Each number is 500 + 50 x the weight over its row's rms, rounded and kept within 0 to 999. Layers, rows and columns count from 0. Numbers have three digits each. The size before them is the row's rms in percent of the matrix's.

# layer 2 attention output (transposed), 256x128, rms 0.0829, rows 135-159, columns 0-63
113:551487477479479457460546492530503510496475501538461425468535455476508506362497482527517390467456519569591476484485519535509503488558507454532532553467531548507469471539441505460511462462461543
090:540510461479544455484564485558464598509435492478409553501582546496455451442440504463424482466526437507459471518506497546532498572527510394646465432495487614461529509531514486495547455492463516
103:466526540506476558508455503429499563643461535408494509485517528502453536625511522453514545546510469444495518520578475430512382553471524473406488544596579500491476564462476509502547471567501427
098:529564504527432471441428478567525428519491520572513495541468457565573485555565549567569509516523505667508570479459561469509536481532456507460534505501464402561462469528492491511470557505496547
109:407494553471542572596428489441526493540555435431518568478515561511422475645487495484480519536532509383425501551538546448519440485434546510432449507559495429493531547391522470495537479570497469
076:523504470494494502517522503478471591470521482502504496466471516450464503493514495423504571518499479369548470508604437432529556476486528480436534481553567572489510562468470533480573475539520459
122:486508534572546513505495527498487476488498541502529539554481497545515548525482502492483656510535466506437507524520471483497532475484464483515509461502472503513515512514541531527482551500499486
142:555475587579567427488512480515520429451526494594531416541491494499553504451485430598541494416435522547553515503420491559485566468494504528489488571432429485500464452538459487498444556417437620
104:534521490513545444527489506449510435448480458571511572514499494551487494427461509567486437514521515598485484530401554557497541521545464468545451464469381506489535430562510483528474545464461578
121:494499569582553514497503513486496468488500539530522508548500489544523559519478488495489660488525452520446496519507461506489539464486452481521500466490466513519509496525526539523481560484486483
079:417408516470558610575478479550580491507499500487468486494479460487437470541460399456531547509503566355472493511440544582506468447459558601417608526479581551448463506483536514517462464495544422
117:504633431472505528566406564444528580474490458429534632446467549549452487600473490471462477605609457530415513542514541491498490541470440445489453431570469455552498505429569470504538502597509433
109:493342509501488533494522449423503421567455575440476431476531482481505551503576453476462484471487446371575483481611480488486407517525655523488511484525525520503468524440530521483520482535471423
107:504377495464537552529556452551522521529492515438433493456541503478448501458512449459456499452525459369531485477608525509494437486505599526553562404518580582486467510452540515465537452511513432
076:523430416480500532456560525495528491485515515421414515474493395564534446407457455475492520553587572572517444487425545504492515460540526591550610440466544595480461535599559562553470512476533460
093:506635515542557437547473535471446671513579476525550552487447453469510478577473498456503569543476515493483511519483444554490525482412378482433518538533542477482524501502454469537517446484526540
076:490550544512520523521405494544547424478501463583564459530433547512523512588516511531610472509442548507510593485458531466526543442483502547418547543476463335505426454463503461474472538484497527
102:485407572623515499514487442469530351532575454631603444512474515520482536565530494557555491478454532478530504501471473476483577461518559582386467522451456374496427503471498494511430592465499591
094:472461489526484453489495537493470505482580485458538483519458464526575538482529507465475585555590527516454502494467443448487567430526472567497507474478469458535561547542527535516454536465546497
128:437460466447416572492484494443491470608430553391473548475528526497404493570549584445514500578551476466487487503595530419543411542521518502492538443557553524470507543465528536479588485562523393
079:461398538465574566574481467559546380378501534615541454521489470475497445460476380516495504465451565391519548523484562569453489441488586608472546502451505522451526442469516470527443433453524446
106:513431578574523496463513442565497468540490478529529396538501569448455562550529473509572499393398512375508498507480420441492520533497535568426453535466526437449480510486459485499483520489448563
074:446527488500504469554579523446451626487512425540538526437472503458478531575473476436449542497535528477464352463381439488405547533485470511490381515502493444485562515438467468582479468473523583
113:426470527464512552600476482491513523530558409485529544439536573498419494584478494452448515481509483356449539553561507475496469482471582469453398474557536480494549538397513456519526445554526474
132:433436465456422582542470479441503453501482491433461575478540552512425494508523574485486493530540452422488562501626572458526431488512572440495495437566517548494528523431525523477564469535546400
# layer 2 attention value, 256x128, rms 0.0656, rows 136-159, columns 0-63
106:493490525457515480413498654415558500536517495497583522450506451388499519523532475507575497477505534464513570484479524511492503570530569539340501549451471426557467417425479440523528485460502540
091:469483494499499467428507474490598521366396513563505508543480509528585477518500470502465517534496440512482515530432488527485584448468523519629491407337379535474473467573507455479463525456466542
084:488470471501483521583554552505502455544556513478445486476498504446519503490447369390464482457552485500469421417518488488491474423418470457580533535574532609490568560513531544518413481411469466
096:466530495520584494364484391616470511375336492493504522478483490558588484484530483463494493512503502561513528477400484535472493455505490459532590400514411608500484478614459457420500518501504487
075:419457487486556511485543443481516482466425468497560459570498499634538482509498429554497489498501564512484490556404509488483501492513521482554454509345427443546482469471513523458470576499537469
159:502466542490590535552529455490464492509590518460570526476526548518432512474412553457406542571519485473489400501462404571528530502479395508465539612563464465529413611410495440502490507483510500
134:525501469492384483562477481481410488554597500424478480504455489536416500529470586529523483489479514534510414446646516478599496476500468561471426559495511471507552537506490583474499489528494482
093:472502505529488530512530504621438499525628519499480463518493492372479519525475542453472499432493504533505520499601523495484430539534466559415486514633639432517512512340503503479544501566470498
156:535449512503506523588527430485447475512583498455542513516522551505431492501406557471448529559526498488507408507525397549595552502484418502447511670536484467494429597418521495490485531475498513
082:457541541460447504453456603447398478475459482433535505524488526491485501504562621543497481530536455491530551533561469479393533494510418484555331426483408413576538541530469497518500462489467515
106:510482511469580467439448420597569499483471452579501477504516494418636519488530479406423489542508496594502507496408487507426428455526521545585571433598520574461492467543469513498501492477475511
103:540575499480503508333498477583469510363399477537490469513504568565503517459454578501553529524525495496517458509452509530598566510456444427421402567375484490477484499618436463510486482504565509
101:531542532484466460350486543459412514469377479509544464518502462492531555520567625527549531542513487443503537536423495541521558481479482431406386627415454489505485486594462455475557483545494511
075:514522493514413499553508437552448513541461507517531520528464492466435460516557566599472529495488517431495517483587514567416522490486425493428402574595526369437533527522467619469490517492470539
091:494465541506497528529512521382638527491502579472469492530511544514551470485544480574496512520524501499473517525518492467395498541474551518689555366424429537498497470403555411513545512510483478
088:414520484530459406516502458478515534560519442476439487531493531505487527518460417426430500536526464607492415528537508486414517355482451443581483468569554612440556517510446578464447496445501567
099:558548457476456464453478474597384522451481482427454482485493499556459531544478547571512474472491483561477444426583504465573475481485390441577496603501525509533586546579492571523528505529502508
094:562555458490521476571539468590478510524494479570473459531456536579415464477486562499445477442444535508535426498486441546460485535506462431521595553627563465466418519512469558505500454535470452
113:482497541497618540430498507556527441356469490592481523498554533492574510518506403446486545531526440539492578513394507510455528508481504395513528472517525529511474534546507485486520509518520527
076:521583538525456457482483527444347491527479470391443495453525482565518517499554690580493490497464500533482438512493509525538475433481394480436415492441559469446488537566524458502517460471503496
101:481516535506481493445511634414461517470475513439478520519539466587448483484455516613599516544509543492489526474602534451546562432482515456565452511285357522512562543566490560519490480536508495
083:604514528480480506421507507498533496452507467474470507458480458573480516494562540655518497493512466490494632495619502510510505554509507533591613519432416549555470505488503489539515526608535497
101:490516494524563490360483381545476538366340487448531504444472462515573484489561486512536494502476527517495477474371528467542531492510502497519549522426402484510434479543529461481512521492447489
114:545535494507626463417502460647540529419410512542544490485496475458573505489544398372490514493476506534518460492320523477527482522504478427483513515502541490500446512516496445501516475499477503
# layer 2 attention query, 256x128, rms 0.172, rows 160-185, columns 0-63
056:420589544370466496515524482467554549496470484515537544470406464570501520581446451581551477480486516502519503545519454465520545550517480473516457491479380618470497542475473518528551573462382525
067:448526439464540517524514446467516536584526566476525529403497508529520469600499476512511460540375494508487530534420491470496439504536518546535522487484438467508552546557487501546500419538563507
073:488534442513438494539482480498466539562512495417549504452443512533541529580460438545586376478508460506451503380430516416537413489512550468534508496466490495448494528463401419510494466492451473
060:389579514363506547560506488472561545442493509563587574449473490587486514539438465515485537506482556460544523611540439518506565556475439475523498493496400565479514560483525513489527540467444471
065:599420516614508484489482521497431427585541499499449488502574526453514460433520543415478499492474476556528491430509552514472413394517516582475501489511586411547536457510473527522465441564659518
067:456549519475518538425528507516623565414469486523523523522491475497507552577498472519438560560546561451432517637486474545514602584452471430519509499472428525506441477492593500477592586426374468
059:559451555594480521456479529513496421424489433570466449544544488445504472376542570455456579444597549489518473517566531563485560485475500483462495535542578487526441463476529523486505544480493493
070:451525582452512524572543515419574531554482534520487577515511490578513530543480480479499534487463562533523487555506459519473587430473426584448487462540378542546503535482468562577525584535512485
073:543467553511551515438495523494546460460511468581466521537568494466466468413524577420415606489472559481552504606573500611459582483468462546452461509537504489554537464538585582521489511515522547
062:480546431428521507550531473485488503583546525456476559404486498523493482565459479508527419465380462519503516428430507473509420514529543550551478498503467487482585560541421488571464406506557499
060:415544544404506506518561526440577533548500522484480581482502464567504527582470470507524488518432571513524486575499471535449546462489453585513482458518354526527535503494456561540556552518476511
051:560434450606499413404482483539454539508480463412453438552500522414545509454582497512471501528560441524417484448435536456499453439532577475495524501455543444533473480501484465476497470524530503
065:443485517504555469480530447477557510482484536545545521464528467505492433492475524435422586512412480520547472654513510560477561468493486502455487513508459468564556547555548545534524499546577497
066:430508455437536517551498430475512534579494534489517552429485477548519482610493455518545464521356479526520513484415492421522482475493501497546559487505426512516562566544467515539497422536593490
054:511528443516516569399541466480607519437500421553518435531535461462517475491544529430432557523477587474487458642494549570467597481439505434469509529482465419568517489525579547509552530507476475
070:584469441587458475495441484557404479492502444471488395505505521459495494446542522519517462481569435520470507389494532466544417517507547436504513534493635456466474469476480449465440468479505491
069:566467591479489521480496561470529475414506404616453514532500496510498492437498531453469600402559567542569490581585497581492595480431473490436459540519479535512495511443530570464547581462416492
064:542444444590490495428443474574442464453495492524515405533496499400498464406562533493477533519588459439506525479516531495523476548534540433530548532488625450474446444525563453420466458483499495
060:414592493422545533526547471458578557541517557525529543467461461530495496536439463534493501526435520466545501641508469514449528524519464556506458485460394542511514556519513533531533513504470503
049:471584517411508527587555541426511481527556521541495563405472470585474488550422492478524486395396565549579490511540481509508479565458465546489453509498460525443609575452442533527493500485475541
069:554469415526489492404470470588457500483512480448484422510490519424537488472522493555515461564526418495443536424468547472501416553542600430550518525468599460472499459521519419456468388503478522
068:419558585453499521577559513443548530507473516541516580493482492616498558540453470513521504482478541508531462575527451518475589462462453572460488467521372578494485553464490532547552596517474480
076:515462420531458511538471466529406442553565501455491466486538507474511419487535513451564397460472434499480458371439565439526394448496537512486556469531583441491549516496409476509438426516610452
068:581481532544449488463464534534469466428501444524475429551515500453490486408523531484497542475613519511495484461563524536504508523496508450471495525496573483460458455450533496429483527474466509
059:415558541405576494550573468478504506547523580526511560424439477525463497480436477530507485517413452468522504546522446491500493525529491536513493518467457537494560522564532546528461467529553518
076:555451451576477473492449506525408498589490504407493456451516529471505486507554496493563439493473454539438497328427563450503382446545591548518508494494590453474529467507394442542439441507552490
# layer 2 attention key, 256x128, rms 0.16, rows 160-184, columns 0-63
065:510440463551474538493458540480517500527504475429545553526480551504530617436560526577376573481525634405478484447433485591468474499492561580506507482519462476572447396566462385440499568479459464
075:528501503689519587503504497510535473482516530481535516429512624452507577473496532565429488570409521512448440420505434504426444517465421506501446469474506518526539462538441450513534503544478522
080:524583492549544536473531479517503510505485448484613517433459529560515570431453497485401472514492644460430432459517489624419450513473534496493448468549474481516526484577501406442512568460423498
071:545405416575466552523434560506484486485522519421542565484583566458537556436622504567449552489533514461418550428439491525537473532494501552495561495481514441515461412549478428509528506470544414
070:481567551463521458518551440502511495497515563588409418448475503468428442536446491480569426557473426578521462548576472421514486485524414428477429520485529528389533556427545623536500417563456545
070:483386526533456483467466583504475487522439426450531590590534456500574519518568487497555603470537484441579528468411529549511546472531523549499625457504441440584432460507452426496498586506542460
071:480492508340467431499507505477496520496485503547417468593527403509486386538506475476626487460542433534557553576501560445571580470551488466501570519507474495465494573437535585534473450495536492
077:521382460562437518507426482502527515521553508457545485511471617460515505487583543631415519561536566445477500420428408509559457539527516579489490526473489480473463437536425419490485521515477483
077:514432472431460498523489508496491520477490547536366480548525474422497430534552501543590505485536380546554574539502501382608543514522466468509550539471524519466476518419511618546492445517560493
072:524567466647532564508513481494520485502535491501537506439491589489489598433494528558398457526433580517437437459514437527483436528451461506507376492473508525492541473534470485438533501480431498
067:519426475634479539529441502511528492532523500440546510483473607475534584413575540621399522542497570458454497404408410526515439561517544572521487498479466491480477381535432412474551524494474481
070:435541604450539439466537465489522488488468473538478466500446416549478439585407487422571456544468459520571466581550526474442511447512477439500497454537462545513491530451531523518504507522473618
073:538424477524470546553498510495496498440511543497422482508590518447495458527573501543546504513454335551437503533473488427526545509518381478516596500448481507449470490460544543608510450547567509
075:560507445627508554508500501500519466486519525489547533451546594461508590439518521575435501569423512524424427407516436524442438545481418467489469493476499508550557460537469427523487518501478515
071:466445477446456497553531523514475478484469476547443504583585429505523490504488460505640492473486370537500525560481538445544575462519440472508631513433405486457473560435530539608489489556584480
073:471619524398524428478552484494506488497478486561487464533480374558457463549408461364566465465510494524541502608572589513472535473483514417487511502520507502495532589461549586505493460496528523
079:512453452383425438512483535483490507493511505515444517579487448490498486507554508534596544444611470478545591573479513441601551496566533535497572529452475480502451463449499527515450476480537412
072:478564547385515450486547514485466494480466512564462516530521372521492453569431447388605502457495380533548509563578594478465574439508463429468546488525494522526492608461552579523478475500525531
064:502407494666495598532437517494494484486551507429501530482545600453545558456573521602391556516476481470461505427422407516499476528507490595499459492477474523542455437547456430481512548503471490
068:567529392594478566519472515488496533495523524462498516495534583479490574411607538588428534473514598490424533440456444528535454566497505570498441509445533487480496440552475483464523477468471411
081:476575547454567485477550504509482492494464498543456530483471394562480495540403473398584476498432421547528494567586574493401529463480470423518517452527521551533517554480545545520525489507495552
076:526402464563466542528445491502495511513545485427560495500475617485547513450593542592407553510546564442460516439404431511546458535517554612499497524472467486507452441546425421488511550483484449
069:486641479455545513524576457488489515496500506529552453431496504536437545447365462454533403551486469517473436510562490515493475524456427391515433514502484501431629618518522524453523426519486496
077:475545521351467386489530528483490530508478469537482466569466370539490446552455457397613513443550474491574548592527593508543549468536546460488535501536484503481502580431557572490488485495510489
069:526466461612533613527465508498505480487551544455462525444533606436499527495565530589390539490439494543432502428502419505500460534474474550498397498456558539520484455560487514482509492505501486